Each number is 128 + 24 x the weight over its row's rms, rounded and kept within 0 to 255. Layers, rows and columns count from 0. Numbers have three digits each. The size before them is the row's rms in percent of the matrix's.

# layer 3 MLP up, 1536x384, rms 0.0737, rows 358-464, columns 128-191
117:113092145133130141158135110144151146094137142122140172140117124149175135123167123141162125110142124121117139101102140094121142169104093101151129100105134153112130142090126151127098129124174127
105:195089106174127122147119150138162165116166106130125104182085104078079109136125140137142125137148151110141153144093137121175143136146141142138121159109101102109109112119112154108126167150117099
101:156142144168133101135105151154141125170158115121113141110123105168109134136115122145085174121133180157144133084125117155145119166150174069140134130118112092128127150129142175116129119115148121
086:128118153109165144129088141130105141118105121131108103133064138153124097088114109129133152158129154123072092154174118148128085155073147120083083104131147109112111121136151167137106101147142152
109:049128141128129106134143165147119089137150123134123115154116107131141123163137087119171159154157104118149114110142154117129109082085147101096138096135083146136142105159123203142134108170080132
102:119120136137112132137130147122132158117189112119118147175122132152123207084152090118102128099108104144153127114114154165088135122140171126140113100149117130131157148136117128120181117127159132
108:158165108115131116128136115154145120153140129104130112133127135128150146124142111129094181103130124138100108125132136143153145118112157124118087090164182086140100167110169154135143085143130094
109:134152162117134116143131105160163148135093135133126122133141098157128112127163152112145088125119173140144087155122110107113126130127119157127120126137138100148094148143128144132133118135108110
092:134059107112131132147157087145165159151125129147097130176153116090154150160108123151147118107122129163114133132178117146137096120066130126152116148119136153110129151102111109125129151109129126
103:124112119097127096108173149074126155153107096108153111176125123118140145139124128151106129161131125106137112100107154137136150151114139120130187159167120144111119118112145146156153144142176101
109:152114126112101113111134151138140115122099139139070122142107152133084126145124137140150131140123112160105125090119136121160149136146109127109097128113181099087134134132117146109145118165141101
104:148122152103109128093151119141100146148097109108138134138118151135078084146140151136150143125114090079118148147144149144096134154102161111181148112114179215128157145122145134155147124159139099
101:140099160169197162113146148119122145154134144156099146132100127135155105141119156098142115127137104140130134137127150184115146115167113118097091129087133150128126180136173136129088142096111127
110:149099101122185149128147118117130133143120114071177149151087102110108088180183090175171109125124112108104129158139125186139151124149092096114158158127162123154083125095129162075140117162137152
109:124163106124114092197170154130149114123177128103069101172103126113112121118133124109122173113128095150146157133145126165109119117095165120088126084132127103115130120153098151135102140155155130
078:167132091119182107118118117133110137161092126136138137104130156147129152144105126138106127145123155130145184127130113147120136145131154119092134124120137090109106159130134084127100127150144171
110:153123138173186100168132121110123093095166165117165136135089113144147140134142119131142127100132167163121104142153147118136095130074136097156145143131144087127148106122130130142117124125169138
092:164131161138102112134131153135127174093156141119116106149105104137076158101107143146092104139152114142132144130164109131118115148092136108095127136103119122148163099135154113107096117112121150
096:088099140130107139141140135132117145152122168073150093146104151113166132114142147105099165115156179120098115115138107099124108135139105100122160129117157096120103101150129174151113115127128131
108:097183146148095134122134122121150103104130107080166111123116161148128139120116087099142132126105113137122169152130130130170125106156079123145074145117143128140163107091108151113111138142124148
087:162132119131181119147117114144123140152144103096117147138112106136186124154112119139141151117098149142110110140138123131142127109133134143067119156175102104130126085135107090141155146130105146
115:131134124151141113100114116149125119152145168120112135115156121098147155081109147113112135117103164075147138118075136115136129137114114117132175151102113095138119122154124139115098154168142097
067:097149119178107141118159134153130140122137147115120120101158143139123146144092110174089118129097083156136119102138144089126146124132146116149118106115118188123149147179079093128109107126134107
103:146099139146152108130123132139148112148135122110175112115141162133147156128140109135102174102159119152127090172081163081123091129127126153144134135138120103140155133131106152126109128184109151
106:121115126147134114131121147100166115141159138129135097105122146110094128142110111117139123114096144103103165124137152105113122157114136179077114122164105114161175138102122137142116146115174100
099:139136127141131150157128124099124104146116082130135079158147101102104139151137150083113167161164076138101111155144135110163134114101134120118114141103106123129070113137110140119099090137119123
097:175122121089159104129101147130139147149110146102125116165087119089176120099140127092107139155125128120158095177088126101105111105153148101119144182114123146164111125127126104123163148138112071
067:128125162131152106110126154160138156130105083121137109081111160118156133123144124172154123126163144128140141089167116156105095157098154119129106162101161105172119098124089112137074130135146184
111:127135144119149142144125087163137158105116126096163155201137134132131114147131130132150163146095121119138103106141158099137138083120104153095106105152135119125095112169128139167145143172100149
081:104087124110136136208100088134127106127175123157122128128112147144107137083109122084103128159134146140142121126151148107118123146145125110111140161094119120119115095125111111130111117114130123
109:167104153138132118113174122146095117104136122129121103144139148117171120108142155124118112124146140117124094178138106137108124143115120115132125164152106162164150079124138148118107159144116128
098:116131125125144105113143118155082148103152152097123137127120115124125117119104145096129132150086163142128111133115161128135124158126121150124156087217136117124123105114153116085086145158134107
096:122140131078141132128102129130142174154091140123113153120143136141098137139134139161115139116128087095107129150157102131144105110145152112116111130136139168084140079111165069131130156144125156
093:136163119155158063115115136150113133119130133084097132148113125098130158108161101145122158139128130135095160129132128134117155123127148109115163173134113166089140126138138158148139157134146151
102:089159095147152123154097120089169156141150111120130096114123114136162082126097112108144143111157126105109108137086133120135102097089086126119096163158103129156142178180163149156092109090116116
102:106082098101139107120134123081133120149141130140101168124157137102108151147128167136124155122087114136124116083087092147178129127156129117143125144095140102120085185108148096123136140131144116
092:107175155139143126142118119129145126101126133106114128141112109108153112127144114106127148141147152155135153120111135109094121089161107128125079118108145143108091160122117145143143140112103173
106:111158123170155151085081110134127130110135131108134133137124143107105135174093129171143106147129144116120138117125150100159130144101105133102129177142149161114142109112169123139140098108106095
069:137132069148104142097148174137126160120146097085072126133113140117124116105128120168151157157132106104151146094128112154139159114114136114138146088127178166108156105112076162106148162138124153
093:126174141096176128140108149098138076141165160162150121150085184151162135121137115124141138138072145101107149112103122187143106155111138121121132141119152136069129131117124132134129132151130165
069:132146155152127114144133141141121150109147142171145131140103155126132144075140124144123165074118116147140092111166132120116135095115163104135136156133167110189111115155106106089128109151082074
105:175135158090145149118138128158164099094105090131101132154172114154134111135148140135151127144137166116148095112134160118161138119111107170121123103131157130160102129145110089148133144145112147
084:162137137138102106158093138118129109125119138173088119133171150151137159151054122125147116158136164152088093120136148110165128109101113139144149130116122178160136121123127115110116124130123140
099:130129189105115128101145116148097143114094095150143137097144146106128141137153142140160103121130149079153144115121112133125154162159190133141092074119119117101111147145115125119137125131159140
102:189164101105131175129136172134174108145129129190148166115100110135126097144114105118166144114099097160130139089117078124150112126155154146140145146148094115112135123127165113082095129121091160
070:122155126127159160095127155145108161146100165155111132094143151138111144120147133139130123139127079124165173115137149139140118096131142119106127106079145127128154101104090176150146178125131093
102:121119139112172166125142093104054147153135147122150147112108147152132094084180123111140126143113136133098140142121092116145158156142107116121161138086155176093163137097139127168101133157138158
107:157157112169117095132131152138108104151150123114125137162136131117152196145142158108109111113088148155174134104105123131123146160102141164142117173126143123134135117115138127105099067158119125
088:115137127098114155147066132060110127106124171167138117116157114102160159108126118096120136135100154153135100094083147121157144138134085123122120157135158156148124135121110159148085113147130134
102:163133124081173122131161085147138134127088129129111095115125146120112130141123110130113127089135141126169123137094132136113167103122148102135120140104150063158165115104118144133112123110133120
064:169158108110165142123106164125160143117078121092096158127133138074130141142120147132140142125139149156121183101119091165104132155140111147094168150119117094133131143094119145122146199147115112
091:157155115119128115142131109114152147128149145091150140067155125148142145151114125173080126149135164130119152103133093132133132080127160135124135148105148121155137128152099118110131168128090120
108:122147135089128145121161144131120114082121168141121119147107158170127140138134128127137107110100154145114088118127118174153116140112188131153111124127157112166101152122148166150091142169114166
101:083147114124146101125135127123160175100103136128121121143112180137063141148087126166140087102167118117118123095176133138110107101122126109143126138119128123094134145141128102148176180152131159
095:141118091112172120084133118164155179172154088110219115143130107127120115084117138110140145085095130138124143146149148154113140137104111111110161124114100167139083086093096145120145147109112112
099:100116129147088106156132126107156149142146174118154157157087090136109139125120096088158153152134083154134155156095128147132080103132063105122138092178124160123127152093122160131170100166120111
096:130152125109123135127177115155106093132110145113129106125108124148110148124130128122148131147133131100086101156126143156147126146162105136174140102124128138108139144131141132164121137128098095
108:155147125130106096146112145116129074112148148173145129137119091100117099121115118141092123128112121141097109123119167107147121122118119167112141104185123105110113150134103127166091150123141114
101:140107105125146110136131139101119125121149147106101137099101129172090123130147091139112155112108149122157079154142128079142090147128154115124142101150144117117113130084197131066071153160106134
118:142109130135143147090130123137122103161096140165147147133148169144118144130109149153126114123127171115136116111111134119172148148102109132111152147114108143109132099106112109170141171150087104
074:135154092103144120106122151105095104108108123112107134147106102162172187131166118113103124142102123160112084076112142134068137162164148107133175102152167106114145133144151075107111080127138130
101:149163165083153097104106138121163111138199110104122142143155122093146114104141111166104154138115099118091116137096145093087142081133144156166088164127121128081100134116131123117128119109110102
110:113145079119120106111120135095119110121122132134106107145141097113124147086165121144137122106139130078182129101123124124095108123154131087115116118158133151141175148126105130103169126144107137
101:128162122089121122151145123124083126121149144139129108116082122175152148175139127119116093114154114116106129112093171141137115100124140106123129145150145116143156079140160131155148122117170138
106:143116139123137150152103099168103160119120110147103130138138141111092112129118168121140098130151135131115163117118136131110172140106106109101160101175083175136110113122110127140100171110147082
098:129149101127115081140143120127148115150119116117160141166167106124096162119145163097115170099133114161176119074121126114077141123151100115138155107101132130100086115137172125131115112128137122
108:135142113107116162128128110151129111128162143163120180158119158149179122154153106147139130076154091131151155168147129141114118135159168135112103146124103133101104087127132139117123133144130157
107:118151130138179142119090162189092110152118126087144081111112170164122128096129118115113150113142162131108136093120168113116115144161104107143084064105090124147163118095126129158105141097115084
107:145110104124128101141121126145110098111129097147119097095151133107113135123133163163157163106142123122130152152148145125149111150125152125151122118118135167165084129143136091081088155113113143
114:122127147152137118095133152134122148130134093126126133131135105149161096146150114158168106130111119183088162134113142120162180092171064083127120132094146120100171177169155157130130133156157148
103:153153136186113172136099117125115138120129128100145115113111108146162132094127121131104120179156146134156146101160106112116153122113135069125127092119114127162109099135128147124103127111152106
109:081105119131165168101114155058138094136140114130125093137149123149106073147147114124103115129134143153119120135183105120144099119139160152092152128128137153140095113155124139111083126134080115
105:137127114125129126124139098124143098116061129137119104115104130118176091100110148126177148148167118125139140123094142146118143135188144154148151157106133150110112125150101093113129146127105141
099:097141112126088077185135164117138120140118102145149133100085178151117120149146170105118140106121131129138152083132129098140070123136107095114119116149135123149125123114152137179112163122068137
099:084138141131062116116148127110153164110119114129088126161105127147115103148178082116107126097155124115115087120112153123128118126102138147196169110103149158136139137155104094125139111115123139
111:139159112124123107105137170139134127093148124175124139159116150120086133129102117170154114102123110132167121142114078133164095138099134113106112128130159117086095095116113161103121121131090115
096:108103182158144125125138133104147128102146139121136148079157146161143134131118125099090131092114139136122135110153100169138117166131179110111149114118139114138134147126150128134093124102136130
100:144100151107146144138091118120140165135164125137115135117146094168104137130126169149106131180166169135090142131189109150115182115168099105111170112124142104124149179128138141118105125107175126
107:097144106091165079082117139137142129139120171111167149121141102139116129157142110109169110102132108142099120121119113158139126073133140109115144093146128114110131137159118098132145156141091129
088:137150122173129087130143117119112155121108097141135119167150098125133104141096127125143125128162152110117109139088094096131096111101102158099154124137146159131119096145151115137172102104117098
089:154138132120156123118122090128115120122128076149095137130118122124110083156098097092132135096093181087098160086120145135154104130119118124138120072109138132144097088105142132153127136149143083
107:128142096155146112114111154106136120132129146121111161154147133101091066129151094127124124135121145151143145148091122176145120162120112154133091139084122141150117130137146130171083107120137100
108:141153159129098109157147133146087090139125113127104149122163142122131144116143105135101108154104116099116163103118163138106165137123132098104150128173110080146127116114109142088097136145116144
068:110140136081149103126186098138104129145106135124147098162105137099123073152101112127140092168145162155115153117088112138113107120148153142151120132138111130152143153154126149047142126129150136
109:140098114126131109176107114099157088125188112152123116132116151125124183142132102159146117121121172109128130145141147105081118174134111167176162112195108104133101098127123109119122117142137064
112:125080199135181118155157151159124122110117154119130129136116120174144112125099099117062144140130143149105139152099152142155082147113121178096118111133135136117111161107103125142164147113125132
102:103126100102168145140092119111119089111174168092131129151094105118156169162155116089126104097105107154113134122115158109108108089120107112180152122167113102113129150130156138152114096127146154
107:124111124120147115143173102085116113136107128109149113115087094087124138187120126109113140158093170123141140132188192163136126092134131137120134117081149093132162126107092146124119145122103129
102:095098083092142070146108135161127097124124145119126137145110154145162121106110129102143138184090107136136128112148119116131142127111138131145089092147124146084128099143153112103075119108137126
074:132175093116112160142111198079121123115161127129097164092139163120123169139126108143117156102075129144141107098151102153111122108139141130149144118100133131105121113159120110126146125131166110
111:126098086123171031137162153118143155118133143165081120171116135151145139130149151136118135130111096105074134089146156161126145104117132083109090121130121111097181163087155107125173099154152153
103:121154173117080156116146099120129125125156207163135142149123131135104133113094120071168142130099151088145139144139129154141083105090128151128152132135082124129149122102127164108125132114136132
099:142111152128082109155162151104111174107131157173122164163106110169143099083129137096107202131129157107130126145129085118148108097131138097118127139086092121098136112097150134144125147118147127
119:119089092086138128161159116156071092134116131122121115127138155146101129082094131149136104087100132157143086111148110129147122156111125143130125149156105167087098088069144113181119120171108143
083:137108118151147118132126090138121132178128140093123162122148082136091145125195125128133112132102113121076109140110116147103134129116091090110138094142118118126103145152115143105094140159080112
111:180133102086126104129071090098130165133121133136126136165150110122124138121154154158109138159090092143126131147100154152112123139131124104124073131127082119144096139098122144142139116116118113
074:067145153158081125099134106149074156133131140154160132124131184130113108163137102099062114163145156128142117163110152111152110144106132122122149156142140095133112132089134126113094107129135153
112:164142142135106115127170131119104148103106154106090106137138097113120142107140107136184105129167149155135106148161133146127173176128150112109106128136069179116120159123134132153130132157142111
115:168160161099132172164134169151133124120127126131099145114093133141155131161068146140134114159151098139069137135122138081116184095119087136086161127162168169117187159139107080153140104108135124
105:090123161170127116127100144116074068144135116141119136117114156134157106136120097121122131134089136080118131114118120125144100100099132124126125138125139092128111132136134134129139139104130078
112:112122143134094117135147135120174131073155111126143056156120124114134108068137125118088069133119108137145120140142099125102139131143123099170077173142131158106130177047110171104166149150079113
076:118115104120139110127149092099095162087120101143099115164089201175139111089184127161139138113086117125120132118121109154112134130143169109175124096106124105140167154123135163103120177146119104
109:119126142176116141109118136114153154088140095137138085098151113104112148159158114091158129163104152182112154106114112111117087140121077148135122093092164112068127107181148136137114109111134139
107:138106158119159166097113135129151174120106160144141133131126117144122124128095159142143127128121123122148130168105131149142136107115171170125091098105157091145136140138142168112044152113073134
095:080143110142109128100175135120124157126147163134150164160127108150102132142158149133152126122140134131121116088113105140124142132131079164102122135099105181167133112123135136123138103151067141
088:116163114121085130115161107170138104098115157138131091127149131100134186139144107127149117100155142164130127112091125117117134108107099131155104121086083117157151160099119116170150151131148145
114:148103109130117145122130136140160122123118095139127158132118112125118171098101127121122139123110158142166160127113135126088106113119125113127133158107163165143120105118155150110111087144118135
# layer 3 MLP down (transposed), 1536x384, rms 0.0367, rows 358-464, columns 128-191
118:089142131142126132102120116127098099147087116160090166158176144099111096118096170118137126068123128154132120087104132128173113119147132128150128136150140131131121138102141098109115140129130124
098:100116114128115174110117146119125114124142124110147165095162105136117116142177155108087168130187100144125143130130123130137094094124160128122100123118140128125108161131087109133130136121107185
105:112141151085119090130159100139110128171125119124110098135169126129149127136143139145124131141096138151149105121139124155158159148105130133139145105110120135124115126102144181130092115077124119
091:127108125156062141083080111103144150103145150111135131126194134103102124166128131154128108130165127093143143123142134140098135120136144141115123104145106133110102140165161160137152142101092126
098:146140093106159127117126160113099138135154126090107144167102098103116137115132130138142137100103146080121169135131128150104128141146132104101123110108169087117137124136106138051101136128142172
096:116148109103140175102140126171105120126113121115135145136124099147123125144127155164141096175116138114117101108117131120166128129123135090154116107102074089127140117149147128102109148104138138
101:112084143195135122094092134108132073127069147133116148164093130157149136148080122127176142158177137109177127141159089121113129070146128135127084177127086108101130111129121099150160136113117088
107:116076118094147119153108166092108152132137174153125112155155102128112094151129142139124108110112106123123092104137122133125134146092135123126121131131112116115103131163129184132131098127111140
094:148160093163145127167133165107098154113135131127123122121158146142092135129133101145096100154169167123166139150142175093126107170153105141131144094121121170107118099104144109079142160148123123
102:149161131148162165168102128111120112143100120134114163090118128134155112148144135124135120115131107119148119130130105129102150160151143129117187153131117167073142145110108155110125111142110140
104:119144148135106126137134116137173146122133126158146143118100174093102111160148115108111124144143149114131100095100149139127125158116141131141144107136123094097095157145145098134123137155131139
101:132114162124150129123131117094096121114111138133163129139183130127184124118096118113136151119112152121156151100129123135123109141109116182147164083133141077156127144106153088100139136139129114
094:152134094062095101156120149173159129124158123097154103111167157135116163121148113144096122128136135163146121123147125126179114169111151154118137096138112120141131088107186140137154117148136131
108:098139131104151141093123125138123152199120100115140124178164098100120146145144097136184166114146127127101107120145096133144165128162077136188106144104107105127125121133161117118130165165113128
106:154112094113096157148105137137140161142120134149159126072158088137119138133116072157110100126132110139122118156131162105122121125138104140161161116124095123139121132158146132129123112146166133
079:137150103142088149117151100135108164144146130134150135111119102151084093173117110149108140092171124118114137173136146092116140129142138136140124145141082120122140112136150135103170121136065124
096:135109158118121120128111143114146193123148080100120080130062140151146129103145140112115156123157107089159150170146090155146160113154136158129116089131085103119114138121153142147155142122150117
096:157144138079114103114120148163150152143140129147152133139156097125119092098113099117129130096130152117115132124162145154115139173115135146142099134100139143127091125076143098148132154136142109
100:107131114117155128120089132136128166144132123110155120138159147144101107145145136119128103111129114119143124121111128093127128124127165125124130133143104173124115192123109104159185144110094143
110:135125121145175117125099094139160149150169124097068124131160105137120161102106108118099173148154134129092138156137131128130173162120083141134189117118148127119096130120105134127150112140082107
097:071145153178100122120129125114087132134115148179111086146122132109144117136163125109136156164133083142144116139122136159107101183054120125137125159153093130115136147127112112154116099098125145
113:088150164090131135105110099142124123134158126114173119151110138143104120109121121166107115121147159153147122106115142126094126136087145139199137145149142166152102101122119143101130149147118116
077:115128156153170098164133109075125136105173110125163119157174137121131110108128136130152140102142096127133095118106133074141111135146134123170114094147136155151144151109138096155136083094151075
092:099144108143141137091108183138141122112110105130113183129124100115144112157081094096123101167128127176130100133114146095139099100103144154101166134105152159117117123152136112130105133126105124
103:139157119150131099162168117177106107112086080141176132133148120130139111160131161129124149165126151177077123146112138114137134128145100135119154104130153097119136169159149155128099101126123144
096:105131169147150132049153147114033125110135118116130129068168150106156141153090170138113119130137177064127113145116132099134114110126129161107093132116141141100084138142118103114125129113139115
097:136122080129126143151170132123118145105158115150067120098076175133160141146190139116130149093149137135110137106167127147073117154175143133167139127126123144143139119141129123138117117120149125
075:138102157147142121146132161139125151098158133080141128131152099182132119079123140112113116117137132084102123119168103096165101133097116121141110149127083112107145132126106114115123127103137125
109:099144155159131180104113152150101095152137153124145148127168131137152158128135122115151110147157125095122126158089150112122117117103125132134126180157131191145107124112111129144111111124073172
093:113101126169100123085126123110132107131100146108125119140099127130151135115150109140174132099128095116100111147133117125183153144132093140097140128178101102118150123126127141125188170152163110
103:158123113119130102127095138152131115078128151128113130162120125145183107168118145127103140129123125132157142148166109154150102091107141155122157110145115082098098100162087136141120133123143131
104:125153094157130154127124118100103089165134134173086147089149140077131131144130122105094113145131145162127130152165107071071158125073149092123126111127069170066119117143169094098201126081142122
099:129135147139143117153145137096135128165134078079103146153172155097133128141168134118113110151142122162114098152163119116138120165133101104128145139167091117103141147137137152104183161114131170
105:120104157095099137148145127124112141170119109175127132128130137119115114135112155115141135091122099154141093129097143109163131137145130173118116101134145103165134111133097130135102087143109108
101:165163116134124120139142114134123125137101085091119117114088114109150128130138111131134135122115123137162110143157118096132085159145074185134118116170106105142156146132095109132104129115129124
099:155131141125176169108152102181105119143113113123109077189091170108112093131134139121135134154159118149116131145114145117098128098126138093106112114133080178120120104120131117139140082142107121
092:110134146092095142111133149174091143182093152109149104111141121181119115141121111153134129144135103141116108127120107188167182172127144135128143140143141097182110092129133143111142125133133077
106:135138155127136071163177155082150144087089077114131124130095135115147132107182114105176130119115130089120135137132127174158102147100072131127140086133130141099104140116124135113132156127125161
080:153126125143143136117152073147127102142136133153115137140171147169109144092132084119191074137146106103083122154098159073130125115147108179103147143133109163105153111100140104105215110131135127
099:156115120162139161121171095154128141142100123120087148157096144126136098137068130165132100140119125161120134158127133119124103069168165092092109146170137104148131085165148174132199123144100135
077:075098131087116126160150127138140114168100135102132123096162124181091116175139125104083115137112140136157155169144116149097180155148128083131129096145154136101163120139164181093123133097125123
102:114153157130159169111167132106122138118130135127100113196111150105097175150109081147110089183103101130125149107117131129123096138144122141111125121095128125126092093109125092137114128113106152
102:082133195088169150103158169133129091152162125099142113112098189113133123115136150140105159105119136116147156123108107123094141102144142093096104136083144139160096135126131071169111135136149130
099:112150133124172178096102112147139149136124153119149122161176161098137122110113127102156101170096105109101124178117140119141104121163136121097081111139137143081114105161132077123185126147157130
108:155112183120118144175133156097120142158117113073143138152146179118117127144111166125119165102113128142159119095105092116133130118125160119102129156125162114107166190119127147118129182097154168
074:166140135140128117118158142128128118072153137115120106151178096123163122144145108077129115098136126119136129110105134119114152127081100136161141147154144131136145164122178110131175097131116110
099:148131150150114106108153135138118129131163081128111150128119108117108101140180111135130132139106111116094126145095076151106087100102130162141102132101123143110086087189127174132147122106117130
097:114102158139172138123120112095136117126133139150112153121126138143133105115147091141105164147136123097117118158089162159136096082129138130167165142106117124154171135142127112173152140161110117
101:114115174127121131122141115111097075109167170130084089131174108100164109101138105126135101121123126138161140124130137138121157144115134145163099161102125115116103184115141120122119144131087121
101:121124110125154124119135086138110099132122102169124170115165176133171094134122121165154150153117128110120127143118140115132137108159111111099147133153108116106124146126157099133108148135107129
069:127135176099081136183118140130145119124118149155118084165137111134138101141109110107104095106156120088146134129114102127148148091117102131187134155157109136158101119154165126153155076134168134
097:118131136147145098121120157144127125147124116127135120090151128143143095131181138136128121105171128127130090106145125134134095156150127123119128111117106142142132092134158176090100165140114100
101:147172125131115129089082129129139140147120152130144155134106095128106153120103128127150149123125135142114137085141129109136150117101159116149135127109148134129097137102117154114184122127099128
092:176116177134081087134120134099158124131131128154157193093151101140153105123090146137138156129115194145159148092105122119105135097135175140120085125191136117165086116108158167113126089110140111
097:096155126162096105108126137133156113140140165120114087099138148113119142098139159080105105130147143127149141064152144140114129091128121125075112152137126146099168128101140121113122086103150123
102:143152107072104145133083096165104091147153150133110117141167137109120125108143151151135121119099108130184143139163151132165096154126114153078096132147097150144087134151166124105103134123151096
098:142146128145087121144129090106131168123152189150138109110153141157128122128155143119127116124145128110137150122136152150120101125097131138129126100132170129137098165112131102116147150114129130
097:077129116130111110128117118160142105141111120139087129136101087138128138133141140107135160115122120111114122121151164102142081114077137172096148097150090164080143128152089126138087132106124125
096:095147146111128137122125143167134134133079142113075111158086127108186125104107143104151131102115146114098142172146158140089175159109097141148116128105119147119144095156153116129143126139114146
117:118147141087172126105118131154106169125129121144193145131168147112082175163108165137137148168117150146150128145113123103143143154118070112124129149135165133106132121107096105148143165113113074
090:153140176130123088136098164117131122141159070117174155124118165147152151128094132109091096088146128140132144153135123126142163120143158136147133167150177134145115144137105136136120114144124074
100:129106098123126128161150141118138112103119158132160107132136110095166162121136129108134103129105126081121115119168116117165113109107146095158159105139104120107133096153121177124152098140130167
104:154090126097145120114128098145118124121144154136148159047179096159131115117102151119142173117125154103140136131117140094149116104116137137152140099125134116102129122091140124107125120169122160
102:133148172153105085105124085116134101154098117166122144139132140181127118139102138116171110126119129106124131141104161117181134131144163114148142129098101120127163191177125137106126127106130128
097:120109131137119159073100161078130145145150146168106091119127111130163128122128155129115150126115147149152148150098111117067112117102146135098075128144128139156126153124100116103131151125171155
103:122131109126102114102084113117117092163123148100070117083157131142159141139104116135104127092140122138124161115106127107131121172125123113122166183151086155124134133189081118154137110122143095
095:134163104097125096150117120110155135090103151076164121124124131130149110154132110100108127140126159109113136091135145148142134107102152124134118099113163111141111168158096090127135101129135144
104:142150168120129087140094111086138138118144123119128130137108077043156134142122152142139145126116120102117149130134125137113134104163110161146115066138154099151121112121111176098134170115140111
100:138115130143130147163098073177118126148116164096118152179084155138151173130109138114134127145103144128120143111161171121103169106123108100115114169128120147169106076089106141137148119103089119
104:111115106104163146101097118112119135156110114101114135129159123104139143173126104124164130165117104116088119152072145151105130140120158140089118151152163170132144093143099110072169142108129124
101:113113100096154119072078134158172134140128145151103146142160111100092181157114142126117140146102122120131120149174123112129108155093138107090113065126107109136116131132165103151119130154139138
105:133136138131130113150135144130112130165102172150113142116154175136153154132114175166137136108133137067079130135135137106162149125154138144171164129133081126123122041111167147102131098118159107
105:091141090094168129109127151191130153088154092129129122117142063105136179094130121140138130144081131151138125141158124098159105075103149094091092106137119127097104110146158145146117149092139142
103:146155150187103143139131143139122169117138109165136100141139147161109171101105170126172151118123133128127169111110133132121089054078070102157146125125115135114090123133118117143141130095158126
095:128131116129146152080146168124129141134119098150099144112140128134080153123115144157143134117135120103116124145180108139080140135136111140123108134125118122110135128144104140070141141111130132
106:128120171126139135155076171100124116104101099120110136153143100136154156129124133133160136145112095140131162095074124128138126123106138144116132119140126156174113113181148157123088092100138059
095:110112125122093148100126118135117162136085127124152169073093099137112168153108133112128173125129170125124125160102167126110084111124076129116129143126099092102147101127117123098122151134093118
101:128149139117101152111133134132110147091124147113104125123125156131144102118149104133123126149128145126106195149103121096115147146112112153141096180099106106161145112076158129111145091110109144
103:110150140176160106124163110129110135120105084089159188138095165119091160132166113165143136105145128111128130146155124113106150108110109098133109143146105179113114100124134091109143161130105075
092:133111111116114178142134160123148072133105185169105129134154113107087143134115124111109130111118133153137102114155133156117128172126079125150129105108081075116142125126079112131103143138154119
099:160175113129113133090185142106109173119145137109107151143183117130150106082104119098106144097133117148171119165109116129128113109108094081139111126092129128090165144146125098118132105109119162
107:128144130125190116154158121109157135145142143142122103130154116150114136085116175090110162127102133122152132126141112090120136136116151129095108127106127132148136156138121121146162111132167129
105:103138149134125129128130112108143167126127104114106071141149111126135157149197156104114095123156172127157129145166147135097142181105081130119127105136140095079140160148120141105131153128126119
078:141110134109110166137124164117162140159144134134131132100177092103166170133135136127127138093110101119140101176175108101112129148128097144109133145141129118102135134108130129153155151127125107
098:166136149109148166095141119158125127105130166112105150124113111136119135152140137124158127114120139149158127171165159138133122117133135128115141123127096104115152164108100101117176133121138140
101:100144141128119121135104100122148176107091117144106136103128115147159133126107140106107118128173078164078118124121107115092142140137166177083133135118106080183144181113140083125153125160118168
103:109142106114138103097154163115159160156140159105138117116137140128114118164070169127122107123127136123139105130133140143111112126149112157132104125091129115122139143102125136129152106130144110
106:150083153149111156161083155172094140147174126151123144141111138113150164165138148088156101154161078156129126096103093100113135104076080122102144152083128122134130168142142132128090130157111130
107:151121124112139162119153121184126119125114100130127170131160106196117151095101139162125142118104111094138172159135130132110143110131127146125105142160161161107095130144087117129088082131140126
081:098132120142089137121111081128154129147175156101156117174127119164133100109102165085087150136161084127158145099095106120144124084122135154150096151109126120164127133178112123126121116142094139
105:158134128115119100161106112129121149141141148081136137109140100107146118099141159142129151112115115175150100111154102117116158138103067177127127137133108109145134149093092144088118109140166155
103:103124170132093118162121116096114157119103119138133141132102129103120150115150136133157100132065192122168158144176128119142153165148128160096140116137096158143151114156139086170111142139117065
091:109091129115118158105147163177104125112095162111149099120133113081101128126145092149138144123123141134112096111169114150111119097103134126090094148130141159127121130114129098122144169120159140
114:108088078157134104133132078114091071120162121142141154120155150098141156122120129181154153114109143083154118115114110128145125142140141121143168114139115130111132106111176139123132091110102144
096:093108138135119140153135134122149121108109137125118116157123147081125096107118139126135079093149151142126143135121113111123133115140153141154150158168144094135141170133114127167133128109134142
110:104068073118107168111078126137159123132121103103127101110132203138086116127124165124110132119119126149090121114150106173132122146087161106124121136123128126084155140084133123126150096146181152
078:150102103086122148133131115124121106088129086129149136163169097123128112122113101152145094120094102128137134132105164097123142143094157136123136106170147132127119129166152169130149120127125110
103:169159100120165106150142144120139085134107107101140133077099108112102106126118136109128106141146118097181076114102118101144114145159128128107100114177108111124115117118160134116104195149151139
106:147167135158171155106122125120129110116127132148114127124140089135101115138187137147111158125097138125126134130163097114135152121068109083129177129096186091115122092179095129094103155144134155
099:151145129096161094149135163137158118106157147148097162117144143184119186122115138170137149125140080174147118086125104117135148143115137090118148107152081098107160119141177140161153124113099108
109:158093134095158134098132119152122124129154126104115117118122124148111099157160154139099136120129084135085134135147161119163120195144113133134158166142130146143119153119141128154135169151082131
085:144147179120148134121132144134139102134129141131107143132154085082100163172093108108097108124142116166135087150102139118133124137133078133124192098128148103090117148106116105147141130167131135
100:110148129101134092135092140113171168148093182138133151149166095142146089088102096097133144105113133101099185135147122145143158133149188107073123153135134170126154126149114165124105126118105119
103:118155102175118100089078141111158073158119157110118109119138117132134143105151121146113111120126157108172108148102150156116095132133132098116080131123140137104140120114087130116140151139104137
097:084128143101133130103116122139139151129135096113123119122153115129144126122128165143136184123079133103147124175119157149099123143145107084136139102099080067173148094095110157110104087099087121
094:126107128124139118130115109142113071161099154170105117113127066146105116131104086130148101147105097116149127160064143138096127126139107133159122141150117159105113123108162127139149120073137152
109:100065114095149064112144090111091087140166138134151096135092163150151126130172121154142129176133137095131111112127127181144149132124129130147151130116132103101118160110141127137111069144163122